config.yaml
n_layer: 8
d_model: 128
d_mlp: 512
vocab_size: 512
norm_eps: 1e-06
rope_base: 1020.0
rope_fraction: 0.25
Each number is 128 + 32 x the weight over its row's rms, rounded and kept within 0 to 255. Layers, rows and columns count from 0. Numbers have three digits each. The size before them is the row's rms in percent of the matrix's.

# up: layer 2 MLP up, 512x128, rms 0.133, rows 60-106, columns 0-63
# down: layer 2 MLP down (transposed), 512x128, rms 0.122, rows 60-105, columns 0-63
up60 105:057129146096141102143057088119141175157155182170179131133072104136115103184221141112129086156116170116111154124083053126128111134089158084140137169123106121074128142085124085117149068060149083
down60 098:106212126153170154120133161126104106120149143128154133148116124075092136134156157137131104165108173081073087179087095125150125111131144114163113123169101162155159081165126148106127144138127200
up61 091:065142137166139183130131099111136144136120087170124128111139111094146147073153116142203146150139107153124083132121149087154169133112091098143120098105095083093122190168087113129178163165182112
down61 095:123106118153172116167152106160133069091125090161187141174202072143142102145082170147141159184131093129132136201143139108143114102099089079094130106145131179124113087120098136157159135203161140
up62 099:121111107097089146192073115177143114116170100164109086107120149137119106084090120092121118159135130109099149133162111114104101076169058125071134168162109089128090212122117129118121089050164065
down62 100:144087162161087111204155169168164057105135064180086141140083105114096099113086097143094134178135084142161113117129068066055148138125129105169121144153140065112096094083118138179113143114137126
up63 100:124124084132160074136088077112147134180097087147156110075157140148129172126123101067154133074109158129051130153094114071126164074136140121116104095118158156167100114142107106129157078132110131
down63 100:143104126121216103057094106103147137076065186110128099187112114074164128117113184146129134153114104110122107110165107141118126132133137109101123156158108131182085112150158128162143093140163078
up64 098:100149080143122083099057087093143119153136104208155126125177100116203176083154126152165199106143135178106149120099144127116061126189119143170160110166100119102143145129092123126176110119118093
down64 099:154086162171139146097127139147178094113173121134159150154101112136150077070119126147147132089124088074137074178203132152102106157139148109098112125094063157140151078118097115157113141146125105
up65 099:073064078148086107172082198124137115166122136174079100104085179132170093121147083147110151160060151139107197095111176087173110108162123111129160131175120113084096128110125139119121100095128141
down65 103:100117106108099078055120102131148072176139094120131156108159140095127103128116102170149132135094118145091146159177123156190079135151116120101147137086091136165104138161219118090092142136137136
up66 091:093202132121159091111102168188112151157115157096082091072129107178135135196155123161132153137128128075128144148116098149124151112126105147117049123127109091128134188189091090076160142090127107
down66 093:093163079097091064093115154171108098116141172087113149159181082116168162124183126093146176150119132168085137144116057150139130157147093158120123099110085214109110122190180116094208144124182115
up67 098:136150143127113174134105125065135173160114139166113129141091152146110133110070038159096145127118213132112160064133124118161107116138163079136149087154160134098163159095072191097150179092146115
down67 099:146153122133088087077110100190168144096165130095141170130181133131149180156118162121079131153128108041085123119120167092098143138151161086173121128148138128085067138105149105144108141107133135
up68 108:111130087129100083126130150116139092154088123136126110123122130135170165147111125149036093180117124077168166117097085120184039168104071140140091117171094141110133161183131112100122144079121146
down68 101:119098097096162131140074179155150147143093153120068157145160163129156078203178132099117098145123132149088125132122065147137179091175184139077087115084135159095090143114125162133130150120156101
up69 102:097156048094176102142099088140136112140101168086036102084147173150108129123126122104163072105077117200152096143124144151166059089120136134115140107098148052116157117095127164167091088124143172
down69 101:129077152143180083108127125172136099085111099097108093089156107113157125077155122112129096124145140090133124133117093153095092102122119078115142122086159182206104119147177142122178086148082157
up70 090:113160121209120130134095151155144156116116100133080147147086112170147113138153145097144109112117129138195111135146099167191040103110155090110117116140135164136123166151068155151157184131160154
down70 091:175053169097159102169193052181159051117156129114135119135152116127121115099125113140131102162114093133091104185158122122087142146112106120103139153159121093134091121104110122100181138128106045
up71 092:067087172102146165103100118165160151137135148142110066081070146138120185132182089116107163140112126157157141131137127158075109105148147123107173116131130081174090153133075142150122114102153109
down71 095:096135112124136029111129131084129083130157161105127086119106119116099147100084115106125150091107175066154121190091129191105088125156157176076169149091099157183115079126186152139178110098150154
up72 100:127144093079175142104105107134106076111164163160117148153115116095112108177176064110116059102123096113136181159147117129138156070154077124141078144139137110166138138119180141106109128064163116
down72 101:206136116067133110129159059180143109132140116137169093064150112097107097152066135135116128138112097124106174116102129151122120146149121152140105108152198209138089174069149173104122171148144125
up73 108:030102126105114087126107145080187113143118131145168048110149092104174168149163102101059097152138100171121149150099115113052112101082120196073116157118117059173125126181089116165088142114128121
down73 105:111105148152135131089163149101097084160087154095197160175120091120072150146098145139122104183126114124118162122083180134119171144119154119163116129145099131137086129164173126149156115123107163
up74 104:074177163143136082133098148088149121161180088189131032174151119088137180109157123175116133106136163169122080140159109132124142145094139143059135107115089095120135171091107179118163129123109137
down74 102:119123209134123142157130134166145093131122124147094146126071117169125118118104112122151116139194077090217105168138119127101157174096103126141157153162120123186092099084135149116171140109152097
up75 105:133102110127076151156065123126134122110112107128157129075165180205059118121129116137106108133120132094097175112161105152107148178077128115078151066182176046140133152117155133084073125142162145
down75 104:125134142163137098177187199157078155118129126123141118085142109149152112095154152133075174148106136101147145144112108077152051168161109080156088084170111091159098106113072139125100204165160118
up76 098:124146104154133124132132128059134107086160193194156098126082143180106098144122130110128141071102162120063122121145103117100103147103177113162116106116157124095104123188096120062177084101136045
down76 100:126138125159133114112129148118148101172124183112157110197128089105119110132165095149157087089133132111126118146082184167165149114146137200111197095119156124180103123094139147217089109146139135
up77 115:117094113129093113116130167088124107130159147186098142127177134111137109144133037118144117096115124122135130144114088127099066127140150093133130147170122133093142133113100087119071121059196125
down77 111:109137158126081123085117208140145096128136113137172145124158174143136125156156162135191128098188096142194118043100138132160141156142203122144117170118067142137145106179111096087113098142138168
up78 099:099117127112110116157144107122125172066067076108063089145121178130158150088127124147107149147097139195102123130161105149170130121128093150222097119134122137153176142192137163112123103097126136
down78 099:125149109152100119198180104088199139102159140110145108109139106096116095148076095139102099131087158102083131154146106195111109139139126168146144136106088167097191145086109138148148155120111154
up79 095:109122112122137172134061129156170175126140138130128122112102125159085108152141141123096054141075191145133058109093062122132157143139144151126124162095080110167141135217149134152147122174131078
down79 099:086089128178105117139155130117115141165158189118127118153174101136146132170127109153118112142080137104164117173125114137102121123112095142152214096117119208172116128156114139208135142162157067
up80 095:087154081136136136122138205114127091130088122112128102067101099142166138134105096165083151109134154093143131114155102145157107151109191102138152157124106104140152148169150066115173161141089157
down80 098:177148059110102165114142140166123116123139144110121103117130110111059159139118124173129117058137151128137089066134111105109125105170166175154147113182125083147120145128196090132085126104092166
up81 103:120107079089151179113121140201164114099101121134094113132087198118118100097174152126084108140118147144135175098156123094084128092156107109126054155126149106156113108119118152083152084112148155
down81 103:161176097157115161159172151157124091090080108137122156144122114067105110141128126161143090166151143082094156084174094154091143141141146172090089083158079145133156195120131115093183127120171143
up82 096:140178027092154119174084124055169175163139084160140087119182081199142114195132124133103081114081135170098103126114169141086069141154162078153085155103107111112114108106108125137142078091159096
down82 100:135100143136059123129107117083041136158130174073199106170173157154131124147132120113202159148103151118177197202084147171125131142171157119112079179080149126103115179199104089173130101153111148
up83 112:077136057139096144142105109098133153104175127102142107119088091133141169077177120184125121099148156128095114127123138115139101148065127144045121149133144121184104151127139142134155162093153131
down83 109:133151143163066142134126221141159154152177139129113130106150112139133185109114116165091134114112079149084110090138098128134067130150144143152174182154116140146139117129163114157137164081105184
up84 102:121231127127105188160160117181162112121146181117133082089186115171152125151162148112056099133195132121084165089120118106129142137103151153095120105150097180057147099155135101100159120132183163
down84 104:121129067123111181191143119097092165131150104118147133086122115146170112150090133111140100125101108108113105163098104183156089095117134118080129109146080116091110186117161054089140177140099062
up85 104:123146126093124167145106139118152111076103176148144139112176139106155102184211085107102113120110133177160108117075161166076131183097091145128053112137173122151108116105100106158139129118109110
down85 105:139090126138171165137168126129130122109122189168120136210109096110071158132100126144122103130114143101162131126117153110150134114144077094121165143127180088119093139146156131077154132142118133
up86 108:124155128095108148187096136123163130076121152132066113111106117177112143117151122104128116166091117073070117114102128166140176101125172188088094125118208111106182123125132103063092121089127057
down86 109:106133117179157111143167138045141107116113132067200075174130094167105087168184188093146139139160171115152168108055136117119139087110169094093144111150121097128152106177114091116189153115123120
up87 094:127122142162094144162088143138158106105225138121128127071112142137173118157129088142134167114119140131102186081138094143101115063148123074158148134105155097108105183134093107128141176076188102
down87 097:213114162107146147127164105160165080118140090150080081136117036092058118150106117139146082128127115117108115147094163112148143097132092102136082111150118101160137115077155156156117077120135114
up88 090:060102139142095099141066183092164141093119162104149114108146104173125163158087155165096153204198117107165133064111126107136121129100074156099159129091104101109122152117196134137128122146138173
down88 094:148063180172091153150105132130137116120119109149162110171112084115116102116132117142135109101151088090148131117119082138127111123143189062126126091081071120170049150136110107136162126180161094
up89 108:105133104115094152163078108088147101130099124193166122084165156144180179092147136103097133171113196181086127130113140153139143116125140137174132072126097075130115165170124116165103150121091155
down89 104:131092109176173153170103096122182100148173118165116132088142152102155086141110115159171098167076149095122105146157110154048061113182071126151125179188142139138124112086097104130137077138120146
up90 105:130103084136092155158125096146102159131152149119153077131176167174131119105167151068134122112109149132154130086178157123105144105147140108130154118134134081074184156090141167072109081088228149
down90 103:190176108172138137117143125194140143111076138120136131168116118108119186088118137164090158113157153143047127095150118135088139138106166135157106149181111132165115123059149144107144166091066195
up91 091:070140092097141081139121163081163096076166140145173071114143132122211152086115141106155112105161118069092123114130211194132126145053186098123094121128168121108108091152153114155141126140144092
down91 092:121194077162121111082115108184175105126187100097060135144138126149136111171138098146162209170135081170143130113155139169122115105127135164143177132180090100104145130068139133119085129167095118
up92 101:119163094110201117156129106107118099132134151122124102173167130178106102160094163074134164058086144156110162054123105114170122120144110141178168089104140134118200137078100167147095090096140147
down92 102:136157139135081145125083127188085128144084150078138185124123114110116137137133175207172075061176086119208140113078090114178154123132089107108116105124095116102123067125144078126109143164062140
up93 100:121101133144169135153083137141166110126164107173146092131143146078222093137129094195118098121088118134129162065046124107146074164118176139124143123155169124170095095115157111050078181153130112
down93 099:147176143104185116150145149154185079128054158125179104168172112121120123200059154114108126125096109112074112183098160087156153135139088090120126164156164112131131127102159124132109123096087133
up94 107:126114127178083101169122068070138144177124187125182102143148110165205141148135156139127101123130111148138107098133086037144104069102161084087152156125131088131151133097115131137089119118136124
down94 103:149153200173128165110110134103133092156148071173150114111104140121083117150108116174137124076139206151191163103140161142141151112139126134169137075138074139092145044128104086174076077176168128
up95 110:060120102124106091138143118121137104098176107097060101150066175161154196106164093130067153104165121139098191109089094115134099089080115156092106130149167141106116088158115176145099114143167122
down95 106:114078189183131136121168082130091139152145148117195096103077143157125120056132153171144167133140104116127156144076100099137143133087166118130131187205145151140088171089105147197142142123110142
up96 112:136128114102107089162108097116153141125129075119077114060115091169147130094125076099136060126104119094119150147136079096089083069140172110130115149144123043126149151151158128140053095096156064
down96 110:165091149182103082168181131165159070108131123191114161121091124068138139120127156131159101148124080168219118162134122104117122163111084154142116137111102072136176139146101121116099158088121075
up97 101:102097142109109146140129122111148120130061148180178104145154162113193102126132085171151150165143118155126106149148146130148095159133105099118135146155159144123084095076109179089115126111167162
down97 097:146155091043168111070134135108095115117089148068126123118196107116130145109070155141112083163092147093108130121163130214161118106137170104113155150106160112129104169082208082123094122115142067
up98 093:103137104121107123100133143169179138134166094129209081163152142147135168132213082153065129117174112170087164146153104092119124107094082153162111084115142116140131102143102145151116148108143065
down98 097:162157169197088110132162147141096152171156111131065164129168126106137091092134139171107105119113099139143092125144119139119123084143166147175109151063130122133127124096106074192085103120154087
up99 090:117151092135086131094122112133137116136113065120061128140109157085143100128122121103169097134176148085189143145109104101161087152076155217052177163157146139072102122102137163104145092154187140
down99 093:111153182106147190134141154096088142104114160099128074134172110163129118125146190101153187116183109111136125096137208065085100162140054055171134104131166151122122186118052110109158160161181126
up100 100:129144079143141099184096097114150166101149132166091115103178145146207134124127150083143117113129181138175147120178143122081090158125170144101115066127112040067124183111112088136089125126181126
down100 100:168170156120132085170236104106080123137161156092177075140103166110136146195099138150077150086138111134131188136075152152145084130151119135110141142153163123125087171111170103129100107108081122
up101 103:105107118142131124189121177093170135138109134148209104138096122197146157132137102121147121153108119171108137133025126131094114136072198111120101164113147138134127102180128135148129143147111088
down101 105:117215088126090101087136135096135189136134102099102092103190135108185172160100147130133152063098163171208116122097125115123111079103130072173146097159154119115156119161136160126125194142109200
up102 092:123169123128141187127157105126102190153113115155175142126167159213145153123141123115145145187074171185160108157129130151168129079093135099135124100101144071147139158158073128132089135025174103
down102 088:177098105174110139087143173239202143122126132134141162167098137133138125112098204184148136125181178130122117169107067122134165085112089122128169126136107149120099130164099118167133164148087124
up103 106:111149070127166130168147097135158111147168135133092154101119130103116120118172117183120164081115145106084151130144104067075137127131138120141053171095127138103087118125091210129139118122081067
down103 104:157158164156110087127117125156130085172093127101186189150149118113113076137099138173154081076079135088142112109099126084172120160118073123120119129082016153087103137153070089154149118181143147
up104 106:095090136137177129152093068117163188126078143124121133118120174181085142165174136113173085172171140166115098166119111137118125190067092178097104127140110130152117105106087167125159098076194112
down104 102:113111152105156142141149185145159182104071111159129118161125198088118111126167125148177108136173124137137103107061108125143102110098136140152205129109122120097116122190111119138152111150170114
up105 091:119151077165135125147035111106137161108165168099129125046125132139152119114175088108104118092080138133103094110092104151093125142123160172147067180096191108127157176160098115142118163128139160
down105 093:154098126162104150110105087164134113134117120056163176132131130086144129138101130175132150162178090134138121066116099127200124092141147148157133142125147087107097159156074105225102116128153140
up106 115:093147117156131102119134085107158171140109133173151114050124161155181166109065105075147095113149101193081097098104152103105123163122118099141098058095123124169072171164114170160047118082156103